python train.py --n_head=3 --activation="tanh_gelu" --positions="learned"
Each number is 500 + 50 x the weight over its row's rms, rounded and kept within 0 to 999. Layers, rows and columns count from 0. Numbers have three digits each. The size before them is the row's rms in percent of the matrix's.

# layer 9 attention key, 96x64, rms 0.238, rows 25-67, columns 0-63
099:586454387501544513558494545561482428491445559528539473428502535518567460459435591514501487449448561462525515557424447556505559533458428529469436533479553484397466495420464527502478553544414446
115:436540473460457461427426511532478435550537436544483528418515472513519554539573584554405544447479463445413427511472529490399559454487517542563490500521450593433531514487493527405554453562525472
105:535571546507502535423517460566381469558607459574507453561509600560462475512493506522499511513559467452550481505472516451570511467463449506426602495377570566490474569455494494492496501497489583
105:545538507478471583485479533440503463455482429464532544619457554486453447477551409514404486533575465421513573524511481531492616483533470479415472533483488418517453530487512412454492597440462453
101:488582453439448468515538482510498524572528489477436522376515627500488456430444552513560538511470496560389595552554533504516515540454573518511495574485522537450462455494465518483468525372452540
105:469555607581494486563470419507516537526476517435418466573495492462461501498450537455481487398508507546513458622543442495385506505459511415573497443602549565460479541445484510515467496484540562
096:557479424482564542499440480556436496461453625534448503467420500469444494436523370580539590587495473487449543473499489470439536447608561515473539497499541549524494446498485582491512532455541532
118:516525518532527511387539486403537532501436476556440447561560452538403542529497474472461414511505512531428476546500525547458538522525549480444587492607533607506515582385483479529502443542548497
118:570457494543429534375433533545486459491548536462465506453575469530582533559628448575493482454448522551519610509472555544446481478576496516566464518471489517421483564496502498420466428470497492
109:503453463553542500506548522574469519464529513483530486532589619428430517517446553450514576485493475494485457515568539641484495428526473483576622465450566574474471508556488498481435499545482411
110:490474482619437492520520555451456522511445440497453521368487508488503479461458463447552567538410557541443483559540573482544497507521481559590482573546589552473438449464473494442491421543487413
104:513462565401527533460404539414456519510510539489540488408489521612496448523492504538511448588588553493498527507417522521550413457489480474501594551417563549570434521502587488462461525501487458
102:539469490433565581437510437548472500502588547639590443452513462501464510520432491450487509471424467514511502451415513512535538484429404567520415518538496521570523483516517426529550392531513504
100:483501461547561526531500548482560494504576515427557521450447454470465505528465499533419557582474533526482434422501616485517541517430566450511521497553556535503521623496463541465448514517333478
106:538504460588550442529472563490536442520589486488508366486550400555440530405462432485522499581507539494547495541560441513481492505559564496530493459589480499435483484456544524535382571461532498
104:528567516447478458543518565504492525483524502532443549578542390460517548498557506410448527554397406439549473452503589544498468457566494490430567565448546523534496417472593437503433507523494464
104:503475475472483542592590447451499447519521574497465429594552506561533464493518486437533458494418550500479560589541526545496531468366514580467419522447546454506503456498521534573444546459447588
098:454530444422490581572463422497427505433504531485547503537547571540511418490560563397467523571481462584499489411470488407500536506523419431549570450575508493402511490469507473553508548479530503
102:517387431477546527525504527449552473448478447517464544519484481535537596401549571437552580522537391495465534546504554484513528563422568403548549547526488490552574510545447457504465455518568464
102:581438506511503494536488528484497484518558513564462471485496477464524504458453465524388616476520429544542461543563344449442467546474538555522608533477479490523424605482515489422532577518512500
103:498500462489555525507561414466498560445541445529562506464554412452596478494560524440431448519499515448618590539585593402493526484437518540521567441530455462587473479521476493501541437503498507
121:557467512532446504507457493500432527384509501623488553609459549467593448490459499491540441543482530389476474504530518505518505594498423562499428426496469536486509516503613546549419476543483484
102:466452626433525471563545458587536500492502540528493567578580485515480596406473530537543470595450518536448490524505530512434480477473425493457563489523486499467528580527491500588586485524397456
099:416493547477399482485540332411522454505615510515506537473517453526560518405522483496573545459548522569524437423462513481544432483496498529451458539454526603503491533498548500528444515530538480
097:471509441447425507475532402542521483563497540471435530591474447552566525451447472435459371467458556502506441489479551563501453535465495475552552534462401506575515470480557546485519579582502589
096:515442360537431563519527490627467522481514442532540480530383512501518459528448468513532489540550472520544518468466496501503545365510538493446585575489449432474526487449536402523524513461439457
096:536407499572530484507406446547613536486564561603476444476536502454572462495534465476535513543490396495512418507416418433472428456502524498449544515484564516398562488493499542487532491464491559
102:427506444563547479510477443474470459568433480462528558547475546596445534525484468472535472435521525570645506470435461502451332504468565518464513474504529499552483478554493487575569444518463483
112:414441510544543550472504568460503414486599483537482532494461581515465464438500427551526471494446611559544559445579479521639575452532512515484524536453540473487517466493544496469562483502479611
099:492431552510457474539537528461544569525544483485550484492535544558454483552579515461484495469517554334514458516506502517501543559467548449474501591472458399426511553529586477526593461609547448
098:516559552531495481641478431510576540474466487615454578435525498526415512511439424448540528465536409533527548470558539528539552523534586490576461473489472463504442583476569487452480483439465495
109:495511518515515431448507542434550576475560427446473514504487511457476440432494534531414483454458442613573443555497493536511511463465445439514434556592466499500487522540567524583566605403538552
099:429469562529552567558468529509451504451342492459539472467535526363515485435435507568483458526441477543524456578474452543471456493486500520469531494440534411453515530443500486483470433588578537
112:490500527467489554452551394436484567468494453550461492499425466509556582587527506447565474526376535554570449478536448515550453440444483484518444470547399418515463498450465494498460579543536424
103:516467480414461487522533514520548532532461449461559541500593486510533449535537594514520599481506481523635499458420505501553526551460462509491462443480429618487496474411554479397448474583467544
106:517429454520486606508527587610497521481465471526462453469564519598542490486517506462497456511587463492505433471607488567542436569542460500381480523471637479504481453506454573494487506461480483
110:504619514604480508472456547508509449455608519500506551475464504515423484505476451466490414459540525500533620536464421534571466546433403449458503526426521500494502530463434440431491544502436421
113:450551483417554467416490525521468455547494458539466513434494506548591521519415456571430574402501471469582529560457477545496532512401470495470572445429455499415506505388524547544544544521472519
113:464519524519536488484583459494460504500511512591540549468421499561430380438451605509409497536531487452505497527518510531390458462561488512501488570493498496409618453593462570477539522551479524
082:595417515576520491475429510402452548554520425521449451477536506481532547487539459509442473633507609439460596490504426495420516471543515538470496561484540443441591529482524480487462519478444488
084:482471514544573448470546607438464550520573532444474495477463464505442451506559599411562497468518511572577463465543503550512440389425426542484502506614496460475567528513545464553496544531529546
076:539584467507487497545507543548478417552405513559454586403430545509559493616540444522533473473448552519567592557574519433479518550486510582526555401500505508470490524449533539486475516465519570
077:484551437571581555481432552535446545500506491455525574459547473570555391592531573543539535489465558372450512478510562601565480480536430553475502450508521435519542473461568501510493548489479525
# layer 9 attention query, 96x64, rms 0.241, rows 26-68, columns 0-63
112:424518539539534509462450510493498485444503608542525570464561523584497587472532527471515491439451590455468596512545490433477450486557467411557487529448469539496503483522455470365422414527496570
105:519539596563458468472531403542494593458587518495471447402497534591504467552510424491508443515536521529509529481466500501532596438563415534495490449463426480519437475495563429527605420505534505
107:466476493464537540513497572496447574446414518504496491571560548476573579455485449440543366573470500468469611472487454575504626491478506442499527490509562490555511456446545440590528527497502534
101:471501439545522460553517483497454508553532558441465524408412547394512510456478448453425484540503450477508493391603530409540538507571524608556508467464523516499473497547516535455466555587495595
107:594508441643407495447426516496540503451508528537492443519491432408589523469452531515467539452502395474562550523527513462446434491533472486445490472491486471481483490567467452479503472354450500
102:472483497452539454489439441605379446609466492449421535571473592494498536483518594609475491494497521510446460571508521466576571512414521496511470562459475516579500486520497541484558481478539561
112:555532469531425543520419491456445525447511510557490508425599487507431497479503506537537446528534443526478480538488435586426555449546441412402525460457441548461574514404546463515537510485501377
123:482473467567547508457432455490529559477436504468566429442540505419517613552567545480434535453505453458475595553431523478484541624484550574432571497457539482547530482485540518459502405559493478
110:477535528556476483475539467415461427541561515488478461446530514617467398482486560438446553445498537516361498517503493470544475559504440617565511400488509542523455520522505517527530501570589447
105:569519521449543447530433497533393444453495518511529497407511560413492550520442571488458565477555495571365498550479515513582471529443441563528540541595517466507456444598539504549501486480518455
104:464434529457546472523418421472636550562527529538467573453549545505441459586475439501587554532511496547510545466447490527514519542535514417457560482509498382458522431555546462534471535566437486
091:448442472492477437429526563540593478445537430507522495432574464574492537576454475534540444491474472537514409496553532558440588516449398504538450619517497494485529512513493473532445399541574484
100:515537483515438520488537630449445451472600492512634533480463481532397443579560547491535515514539520483427512500491516519496439577478587562483486508597454486519554503539504471460412566512435485
099:478451420594638452441495530515470556571504539474515515517534505415460426464466534523442519464456491570576456453448475487497421500447508555396491465550469490459445562447546561422476562446518499
108:562555458440459526474590523453570492536489556568441552461490507495492410436479533516436474516465510552476421529474438531467525559441549526502518408528626544499542545534618559486453402472533479
102:518468505449505582508507490467581499479470480419459409536507409482546436499496498428487528468463559600512468593453463561512555469444460523420366553515524467461503512552443539465570468517519611
110:442581446617437487519462444507468446482502524522522575534540542566448467491568556488504546525489495539523505578561617429555561442367493491543466471536550563471538525483530463431468532447466556
101:628509490562585534517496503441456495514483435550478486558473583595472499476513528426592601455502435459499453446467441532469371505454520475545490460563489535496554502527419558541479446462448507
111:458472542540490506580585508504516505525492449543495597528538533509514563525507477582533534417439416589533570512454499563434367513519514495452461506498413538530433518529502484446513564465608415
101:553434535510511463547526456524479417550511519500567491481505413488497493459536538450501424519437529565514599473498483501522542483408467395430476451565486519581552548512342543564432499441534466
112:458526574484523405473537570475486547508487503607448425554528480452589413510501512459454464503488535527470429529464634510510531535503422472519430467488408513463608437514498578531548462498439475
112:497536573474440610390561537519557516442458533547461429450533589525459518511549481529526452528398547557456486429512452435481470462457471478491455391532489549465527541600479537492518577541458526
105:501518447491464564429596480515557481490531541464541462470533570447494497448632503524510547546595388610550421516531573557498482503480481469485580570497471434458484558504486579570459485494475480
095:552497459519463504426595519509569530379525562454420457566475529535502506460494476451464496548472538586569445552508483627471582512581556508477538461485381533549443516475471483451475525545458508
104:449428449508401427488491505488441498551488477540540472418456525561573522436498470409539482468546624526510497412525445447536518403537525490458495509444498487605511501606606518499467461513512522
096:511391537650424481483579482539506455457533456559460451464535478481503517489543471542477478520537425544539405547399467369478465507483522466507497558517470444515539427505543570508468507527543580
096:487544538527470434427502476555561473486507566480607468530476539523525499343489429428412507576549516485567503573534471555466418470472487444558461517431528448484488532508551446557527543577517439
108:501539486492554495521439535509534453452508422531507473439426492471517478482532555465508474416410559492502526579544525501492581543559400442510579508486500312507441488475567500479457575452561528
107:502440516463440637571436541516508532531554506581535545533529572556496541547452500514471511444464679490510460543404585498489452483510561410506593536497519503489484550460485494530521489479486518
104:478428567498464470538479545515533510507539428492541412434489499467499494446571472487440531490522406475482468463502528470453454554493514522454521516530500709513450472490537506479540638403504459
112:476548531538579537492491584535491454527575496531408504565502473452533457479461481493580409406421427555539557570538508410525494448536590553499544530541537518519477561481488401524470453513405467
094:564535459448533502585395455550459531422469556608505458561532443525466522472521519592515467472452550509507473501515535431481461441547485577494465457526516496487462521564542544585494601625570495
112:434465473482487507448507511443456575603427538466515533522475465560535583462507536412464454607378471515489412595488502505562516446511459523414559507496499476443475525516491518568535553411437479
091:572589506404510469409514456522509468521546470435575419501568413488470531485512551469555567538444548503460448452451476512517443562544552483558556501526535516454549489387578392484493455446526482
099:589490486476421513473508388482457475563515474553392482509522429573569453506449440486468468499507527531531470470536478516577551612449430508433502571510606468549454403492431543492498547528457495
104:463490507481548473402443537458458658477554418422457563471456508443533478494503450459488478457536523452454513548470464532469445537399481469455520518457502456552526497487456382514473598540595495
103:513533486456551478558518502542525532502483506506576518378443506575615519526487362517481566511422459560575489487492449535467516436502539507469538441572423519438509511429524375522542500527559517
116:475501588464408511446395438518479487470621558509510545480356559517544494494430564555509463460427473533531498549520553530490474510575506469535465480479521542473555503526386519435452454520532568
085:498427426562462533451517518510460496457473480472465521479527425478509533514514529382517521356423552490481549481511510484600507455537368507442538499414559519451592547503517563496453541452446542
088:470567579478518470408495504504486483593579489460594529471526605510458405523518522450524571450592433534590493508466485508465415485542542480506439575543534541529545556529439450431524432530465487
070:525421516549519504485579427496443542554494413505587489536512586517440577502489516483544483475550450467489597427466523365485486546507507495492455453458493527509494456550626524499479516528606406
081:491433511451444426494502414604538417545506514433533468514557517501528577527542475561540569459577535527549436522508529519537547564483419517498583610513492490477501495547535408413446414540477469
109:427487460546488481429579440517495505496489510546443441551501462511476485424582474531385467668440572480485501536551493473517518436558540442395480526536577517513437521554464507576516502546497482
# layer 9 attention value, 96x64, rms 0.24, rows 0-63, columns 0-63
090:492554529544590562501571485482507539471504512505453480558518539488537673445465535444512494412449527430521556522496466553470437470552441528489487525391591442551553491476501510454592540451440485
090:555438516496530463457501415450496551475459514446478520517533529634493462417437485497574452526550477506459530537535552543476480544358435562536513539476560512492497512553484450393412519584511571
094:494583498539490462478617524464496456460516367503517446530517468493478522484576567466516509509554384549538496586498531486452492436459516592430503476393519534488501610481535424500485452461570536
084:496480457511499454406561607483530535488441442512520457476509469458519534529616538512516570493681458490500523477446509469484453467492477476544485409490511397523463514498590496562523579485585507
102:460522506503503492380486511537504532491502518558492411488545508458416561481455422452478469427625479569519474477497500421563487555468520553436400507484469508551420419505530566504518506427441607
099:539528417449575405465562514512485446431620497539462475531405484531501471443520524441635501558518536391537580515511478416526488461599521525475464547521513506492454517519520443542499466476488440
096:533553443442332483558590551452479506510502532509547508514531543521521479450480494524412595524432563610452428452519554545493489498486468548477496510439489491542511570503512539500629480455478561
101:507452492429435482497457525461540450496541512549529481419588485596543554448458383427505543574502533488412534465489497456507525467510451441474530548554583534567585411460394527526487471484552465
100:463414562580535549488458447504572520532560553380475516484557549535463471481533469434479558560497523569534530535424461389442521515431429456499485455514501422488557493547548582466582423516490510
096:425534521578542507507560481487542548445396642430476468420441461633518489519556466537559560477561490527535512558417518463472480536532552531427467463527486469568535533479487442565533496495502450
102:538516522483521484514621527566531440450449449398528512441423495475515485536566500540509514482488474423465456452560414491535564540477490493527582473492556466590586507471529543436609506602560454
090:459451598457480558486567471485527612411440420537547548500438598513498486481580529499534504452550513463489514486517526492497479558470485579577513461582587587420449466510553528550497583559511516
105:566491579477466476412444489467494494432531541531444427440512512491461475503531502474377472500516515563570498509531409557493491511479655469522394528526557519513404492486463525555544458544576565
083:619496518507489552461499423553480469496471516456523478531499556508521351531512479535607499487390532616523396442499533473493536565548445427478523452510533460507464556458471555575460491476465462
098:545581398518449545453493572570495584431501469497586475440400425551493497561547508500500530491417458517440439549500483478469454476572515437627552469492496429466497501487501490489498553554554419
079:364493495497482483502500471575461484501587406558488532525420495558435581595497466398532565469454533505496572460477457501448506515539550405423555499510562454538485505509467409574521498530468467
089:554492453515521580612462434434551457506459486528419537529472456559394407651473551445458539489486559553542469436509541481513512459529449553521429552486468502487511465530462512478487536406533534
105:482540488516556411545369480450527501495623489537448490475496462494458397466448522493405491456455468471465434481481496587496512620496497419524486430527538548498493502498386507482525540534501593
090:464540509548472417499376506434498435596451532480495610502361526525508523538468459457505460476489536431564510504564474566441534442529480483445567480487510535492530431408515520517522479455599543
092:620411518556481509488537503534422545424491514499563543550503476455422469495486507485500432548498431504555501412537414521481541430478465501424524485562445529410587443438460515474541584435427523
094:507452580503489448511530476576545483430481560478453467558487535512455573569613488456516595466525572566465439502375497501513439441566566572528534504446468410474430433463512464503468549494538513
094:454426497507553570486452485480450541554578534432512448522496528416431450542501563614515500465469417412478451426532456450380447542515510523564507524488500462566436580489474502455588546498527514
103:368503437507412485528489474532453451528455554494536410494435561437478537485561546494507533409546500588610431515593494508550500524429479548409485550511544491534506484452462529492557521583484457
086:537452558440477575546472539545494498489510522514498584460518570500525431500432610425526452476494553501466467543485490397516496546474515449533478569565516502573617526452454426559630523556456520
092:478548479585574431482442455467477542502526552552489448438501502455504452503508483583515481474477559626484514426490358445560517559498534602489501450451529555490534549577463416548531484550464452
080:480590487533576496477458499588526495436548500437478533443476369502517554505509459499514463508508474500454454426481637408482506447531558471493525621542492508422500555465548459470564406506452497
093:493495559508440384483470498474472508547481379584453455491422434490513582428505520494541469485467515448551534560450472483441479526566450467550425562474563514485514534476554516390542549456473386
097:457511483522511463431531559459467472461439565530506475424506531479480439571512470433532481487483585558498474549598563414425494430503521401500410482422491517456580403456510506421590525500549475
101:484441478518522506481463481502480448474485573552464394422458498540433566437484645479458480604519432460499498487454523415482557620549467504508581429500461506492452478451472491441516586532525536
111:501543483486507511438506609496504509404494473485464519405532507519543516581491475469417522565591378538499496513557480595534495566441470443599536568458416516519489493458392536481538523439493523
098:545530441451414450468546486486449536507507552447470481483556479523500570534523529433505488532499433572516522552494531501483516424546461469448484445503643444500483453454436503624551525612465617
095:477513394459519563489466493509526477532534519589562579574497581483479490611525467469528461519555556551498466473482576480544439484566618485478478505434467610552524555531472603502496414482506456
098:568487517433588494439528502533452458531485487424476488539504469471560454512498477508555561553459548550546506396455501421455484414492480418537519477557539432433591596530479460602520457474569418
095:566549443483522560421538529471453529494504499446386490453466473468523407469468461539447492528389620489508502473528461579484474462553452459553446511511491528530510427477483564463657535518557497
095:436463499505509602513512541472552532546436529462587600475453539513576434477479393476477479518345562583444502453431485521478453569496530507464556482521426570459554527465472473541523491471506459
102:482649550500546386535516498474517498494475563551602466449503457481435493581516474552442566496491471477554539541510548578555563502456513421519503550414523471492386526487476539517492576506562547
094:491503459505554416454563504619377440571448627538477467534485427504523459513471460560561462486493505479532547389459488507539486451432584463475543454522446494478467481495492515542471515418440554
095:543510471553514532593539511493526468498540623477445426460579473429489433584530484527458536517515445513584432530482426464436587532389484488514549522538493380595516510455492518512565515513508476
093:537500488587506535501484467534536510590439460482474572469576478518537546516365540501475451370474555449501565529487444542593494439456506530555518457519461458412435414514576495463460540485434493
096:566425502501456474562494474407461523511512469516567534523431487558480494408549515498480546496416516540539457497519485463468499571571408408503609430587519420461554492474507537553485514497382571
091:459518543562581464502472464435521529436532567550434474448546573494455443430460466531496493476463596508577495481487396495541517523539501445437401344509465519553482533572517555465496449509474447
096:544477566542500484549568553443479426433465385537484508481393461442473543518610507558447556475490555518562543459476459473525501474507520612400469524499483504495491527530494525390564486406528461
092:438484511523493561523497486563507595394441549463451531492499503569503458551431518454507545541560462516479464384453454617579518527531454466416438498509481445504618502478474532516507606495468550
097:559532484512371484541446478550511488561401541525493477510515483511494563518611499533561492470501554516572474436471594561506483577437483562547470565489401497430394487509530514542522445549455573
119:483531603461500498495517574500523468517489478547467466450485406466463499465615613477339534472530520511446526510459601454527508509444561551527461517443548508534472528477576533548519555581520561
087:528526423527573405597496426469459436458446468479511488531454501442494480527391440432517414461459495464540392516549427474502487476557434541552526506473515514420515483502479527592578452563496563
106:453571510487592501500526492600543490503500467466482547542461491496593462525463566512595499541504505483557466441494459634345500491495513545500551516516494487547474489443491444486358550435505461
096:539576487415473516533435539484522514471585529519471513580484469560432461508513498425452536510438452512463479457486557567573536441570528568520536452523517488404448466459436458488535436462634395
088:618479465426544417476469501478596580475424549562466461471499593397518471529485569499555533503565485534535556512467458521418516485501501515537434423475521514472485499536478432475548392489592538
105:497448467563431474541460578557474579403564469485461558541442463532549520529484460455496532530464383518520503486527459514574511472419461507484598480486495417399374512513490577482538470556464531
108:422434608511521503434565490576442580387517501398506534514476543500460493543439582529507482496482504515540506527498453446556489546511480514548545498534421442480516523562581362442514519457456444
090:458487515484468480470572513462465491477434563482476601456553469547461576527449386496489472535431604549647618494540556473461547477472497472517460536470518576503402535462472449494534472508486522
094:545525593467509545585461506502503473506498532475448477477486500516430420582482497462422525411523513478480502392602616427565547515553537597469485508475419489557516562459466543537443454573487499
074:377455431492505574389489490425504480513436443462435459531503563450503511487530573556488537480557514480507494566564497597540498474429552502508522490423530561563527504435475504396442488508611527
101:490418550567526479461491454581578576621543519454472608572533557426535463469565397518476608516469574441506461432472561440513518477459466532554435522501512502519455448503502492520528513486527530
106:482533466524440517426465472506566535496464571489599553437462509489505464596483490476508512460508602558464418489543506342538475513451522397495513565499532577455593469463517577542521516448467476
094:576460455515529475379512425489567496444450543427467500458453527627467413573528433470492495500512583565414496514490457468495468570574567539500495452469506474515505494487566516567538533387524507
091:437529458471498588549477504518543457490527565474469497437497387399521540535537389504595469561501523398470583555499456420465544533465487462478532501575513444469569466522569456555501516582542514
104:503534404471514474516498490447550514566473521425585457414546426586516562540538494535446493454523373505460406493499518490449481591572415486505486507533480541482553516593463481507513572470523397
105:470448434475431520502428486598462440445474433492569414476494535544477590546523523553528480468475489492439476560454574559492471519550558548518527436482466582581435493607524443503405506453547552
087:520526489533551499543496445463451499559619577445444558527496425388485534513448481453558542467552593596498480598441537568551498620446508476489565483514435544509496524533468437506530482470488522
102:504632578533488559416538513385568531443493498494508518489498487549502464460505421474498492487519487488492459515366495545598463384446446556483558484526473505531514486577458467505408451524434478
095:587607561501491512432477529485419547465424533426529440555549418491536490465469493526500574546465582473520590491493593553525445529504462564622479532501410437497556543514534516504460534467463527
111:550515435530476557573513490496508489598601487402598545461524471481503444445453431530486496531523520597446459516474474479493517480478535417509434465443488485520521617499492442494460410576566597
# layer 9 attention output (transposed), 96x64, rms 0.202, rows 0-63, columns 0-63
087:493488522533476513526543483426436497432435461528487531514407488504596543495467530561465423547419468603424469559472410551512600510532470478578425473482443481524459543568407445471518556523541454
084:487455509618576446506455429484454515569543504483612498458523537580462391427454511523461503493548539551516418481544468460521464527455465505544468585505534524525394545439492486485564434450588510
091:483508582606515521383421439513521490520534483514433521534537524537546538507485382588532440450526511437497511600437467411502565487486442493436488506540474554477531450497467482528570514427591446
081:482429522523538566489482524497520470493502413459456486486541590509532526464414476528579484544452510514386556481450593449533441417531538492464472474539606400574545470502434478519598508410499492
097:464520563438576523569510503494492570483481457459454460436515444443455419561437483491506472548488504535445528420517584430499562504389391563501517459493472470529452427514512411535437578471530420
094:467529441482425537491569556444546488580557489522537496584449500465517536501438480597420597536510566385472469475460447429567492429457456472511496534444579542516454579499552470530575507458526459
094:536544464554483382454451460484493506484528559503422482539481486444416534533523508535432559538496536511462517530505471629374537527531472597480525553549453415532503470541490427448476624481519497
108:522547534487514551444518482586410574513493504498590536535497423482532447534561535474495548544508573533659532433489467526564532501482456546475499573446493350482521534439475527529539555506483555
099:516485501597540510442534549542499546460575535558549552489448489467518480547479464474486368608512421554583472541497553392478522440534492518524471537554519485524465478429462514528521543610411567
094:504545460495504520574428517525371446573445474574479525471465543463517444513435363532580485453433490473533488529518505475379472428539537435506412484538554510526433450487506433557496459504469524
100:446524547435490493495402507444522505499460618535429514506546527492443622527475487443416459562402514495494518491406444470498506543534585452500539481508558464566458522418388530529510459500535556
095:442562449560483473550492535504484398510442500538498426441545439509506541379370494526529418517511450540460537416485509474434527470537540527559537559473519505490586574473464473565503482466606553
106:599506487438457527490452525518443516522515519570481522511488517568586460481430495448469459438472501466618529526531548425462480469402447557411562469394497478539560505484496527455390457545583467
085:509493482518502531523499505554552598550560524495476463427542493475518483500488410423434477525468374513514498597486510588455519469540537482500549635581536476510498565572622482487512472555443443
097:516455503462553547530488543570461470534565514508512497507561594633525593495521479606453495419418451481421502539514491563473458542482538505447539490491568459413455535518443478535526423504405571
084:395564480552410592467477551510494554487525566553522482475480543542592596449502443497560518507490609526449484482431489571473491536451507487506454495403402449451417454542486502501490570551464523
087:608430519560466464540551470510487512515502492427454533445543549542477511515387588481571490477520430431528564517494427445512505504552484533465518574437401536481463492488637526485534610524498525
119:543483550501515482492540505664549499561509607508544576510573499495532532501526558511512564452465523533512538538619497521560482627490536585557526470451516556585561534484556497493502529577483488
088:543448455517455490550566527529484439477526568519525514523483539558562442569656401453588513501490514445537546526373552524533496548505556480545512465485423507624504499455508545525461525480540544
093:522462458539451432494581379406470578464480573535544456436571457478473572480587531533514510609523482490538529479508525445501401447491523431428489488553424556479529516504496422537492446519503435
090:566517498452508546590540470471457469534514527452490493442478577520400566494444397527485346531514543518487433525528470459405545455451472521568468452456527419509553467492515600474552557515477537
091:496412541574498564527441486537510474417503567553446555477480434517433559515402541587535502563424463517449495572506529504484383484413514471576502436518473479562454571538506544405501511453516511
101:492598465536455541554533493553500561566466471471429453567513582465527537453519522445470516502469500515488492510482492449382496497410535496493563455556377540578432495483468512525450597470527631
090:520434544502485476515472624541504542472472550434524510530503440560434542507452554439516524472570567547562503547485456480436461341532495452503457499536467504483478582469447408501436447566430438
089:549544513416539518430515442501452477533492527521497646487502493417424522394502472418532532511431456395425466512490585496448558471435410484558485484513474554436514445524455442490442488533513498
094:421484468557542525551436527499427499484473485510559513444495516401491534537503429548435550366583531469459570550455468431489531470445472502539522421491587489355491446457503478473452504530449475
098:479587464434446510388527538490527491447529486428532484600541599544556446550501516571526516552488514562472543461542484480580557532432463501585477536530443504479479594590504500431450440536529431
092:570469499518529426548499519475471487566607468450559487458456507443600590540455527485489558483475528520514579512455561467482482524476437508458432476596392407489457584416438550551504483537447500
096:509521489506483545529520391613570471525463524442419443519498541560538485578410545481501523502457474443619407437520490452559531490490421497632534473479507484482541489485448428513468499503468582
104:539469485453493413468417456587468487528412408478410456377510424507516569546589516471517516461449481597508473489496543450619496498487456506434491518441565538524481451507429522530496474555483522
095:477499517476539529575551507547474541533494457553483568449495562511643503384550482543446536531442543474637461546459477489471503476524439541504444530545512342522552488453466467459474494535544497
096:526421484479501491488540549511490563542474565458468484488510463473621533579441515505482521548569557487533539460416511640514609540458445507406574458503495587460494481496591590506486537463497527
095:497502475524490572535473489471420449524507489488559557497409518536505540467505449501461501388556635531476521509442472533391497406567578521485492506560578485362504482514471442532555533566526488
096:402435511494472436567506520500512560428546559476516527569482430485504494430442555526513510437499591452477450535406447464552472471599471477603458519610516432543508527481523470476416445439467528
094:384561570508529523586490539513490436522476523490488458572554581517555581514422449515541443487470564570455463619529606474491541524478514483582500480491585467535504466481425481539508396493490496
095:527430469527465543497486506481458561568447596507464518544539435501494507492393609431470524544509465414493490468504534518521353488452513521466488476410482536398457502482493483461461483518482645
091:524504460469475427514438491429452539501491499471473571467482443528419570507604616426434584499530557504457446525442587446461461494555530475518482539536473566498433473445491536472566376511532551
084:508395490504581545438522569500480479489394529583498488579506450514513489523459502453485453531536521524462448542471514491544593449551528491423406539462515476454421560443508555483478580367424477
092:458503496509416424483498386470542447479522532514452470534522440593587543402597422413518493494492416451495454498491473511518434491461574478462470497531549564579528553528376533499501489449493486
092:470559542497528562470394442504510510523511388542403465576513517437563480551403426520556475464546519527446466517477463450503521530486489486419466604502544560473485599520571511523524512572597488
096:501548517438499484485518358588477524506466447457516498507448480450514492440486563550490544565494465548495436515472474462514518566522568525619468565553421411449371474423494484546497514456441560
094:441590600478508562535551518549487475498413544453577495520467538501467509506442507445395533579540506523475500369435514459525503526441437396538456469549504533584488559557488416473531478546498463
086:509471403429566480519491510540456519449490485517530511542541532452503519448480450488479576566426576506517415555569616475540505390430583513527562512615492496475432445523600459459494533488504507
101:471425539587595470539454514528527552489544550425434498414539508552414453456528511561480462468571477503457497476573533583581487513503556447438544599488569581504458520501448588477524483470504429
097:491537520636467514486537616543452454510518539538572569476493479446455502393445481499542509509426419545535495511557431608455409515525471441497466511502475593479493502501565517530576529496434448
083:520398533484552470509383379451511593502477497517565483583500506565542424564527469471511448453548484509545552459411460490501423387476504432499532472461476473457497428493537510477562440498429505
104:549456488456505410473485498461514470366513526527527513459540476447481494468509528418449439577484520514461451516468554485404548462441528474411517486521560406427632425477469552545477486571438529
095:447381424588489525416500497548459477446458513497496555535551528470554537505510509636510567419453575475448583470438436516504503467434446475465519514501520501465561497537387420512506478467489564
100:445549556443554529431449494576523463450463542449535548458547440527553465481574492524504561412543489465543463397415494564547468527553506501434591510475424432444484414481458546497390513507468510
104:494446489541550536567469400423569481522459519524432505509534436490468527524466494605528551487437470505445465411556605486447510498523569473507511434544469604493599567495530450507505479383545468
101:578509458503502505457521442479585478514393538518516490485528601507452473544496441498499486482467505516539484484582434399434454535590569523472465462593633478537451493546445514563421486501578549
088:494459487450484497552507520497459422605495512418513465448518481454474398393482469495404488476492507449492545483507511486586429485557510508562516503547556543438502542334467488535516387544453493
094:481486455475468541424540448506476489496495475456440540595483602409454515442590536528546383490468520500549509504498441572492546492486550445493604415525502596539448456529507513563609484477446477
079:472478447445382564446558545613546519484560537450463504491528426523446492554543510462510500474483457481635399497510524510458572475494550493444515526509464386514531543538524447483448459539420431
105:512510515466545436594487511519422492513474482469520444429485498547452605462488519576577451477529490446476415518528450538507529500542473491507432538570559530472538472653481589496494482444409608
096:468459555500558493583550567432476519574555505461446506470416513452594482542477436512437447458476581394584400569497460469478490540402517538457495462465457536489424475529458510495537463417523485
085:531625513489506550544443564546475496446451488484543574506541508513540426496580480519508419486398566515527468572455489362578477492443523578559445532513486610472496493511445458489421499509482525
090:528501489574501452416525591413544436551526388443575480597459499529525515511460473465458522417522475539429484529438468480578526463489584554528517435478525453445495542519516549416498479407576518
100:507465520497464574544413501503436478469574538565467518510535625497598387445459479525514550489482503516509509518461486559515568503501489588513509487347566487540428456562510510411492536546532559
097:532460587465485443502492530536499531476531490543439613474547486531502512486548596540524437452458450584505536430607485380507477538523480502510523430369537509564501506588481479448437499574508454
086:468540514622522531509464562503429432454488492485384513535498603482544557584582549522405518557585469535530552548464540463537443439581497506455522457531561467450535515481548532463521539416508478
098:449525442506483418543537438625513442460487571434489458594538430524440484533501397558496538595543501443449555538560458441468484490456526457554494494405485475468532498535462579465596510494530495
097:466511561567579474482510527542518556505482504513405500562558475562304468448466464456484494490513526484481497592508483557437443481565524516508535510562572487571550477541479481523526552553610553
106:490520532431532590513558539400434489438553467482438439576453449505503516532569490514546503454482485516510534523496525603544412550573559506515490499399571385405460518580489494523489512440451490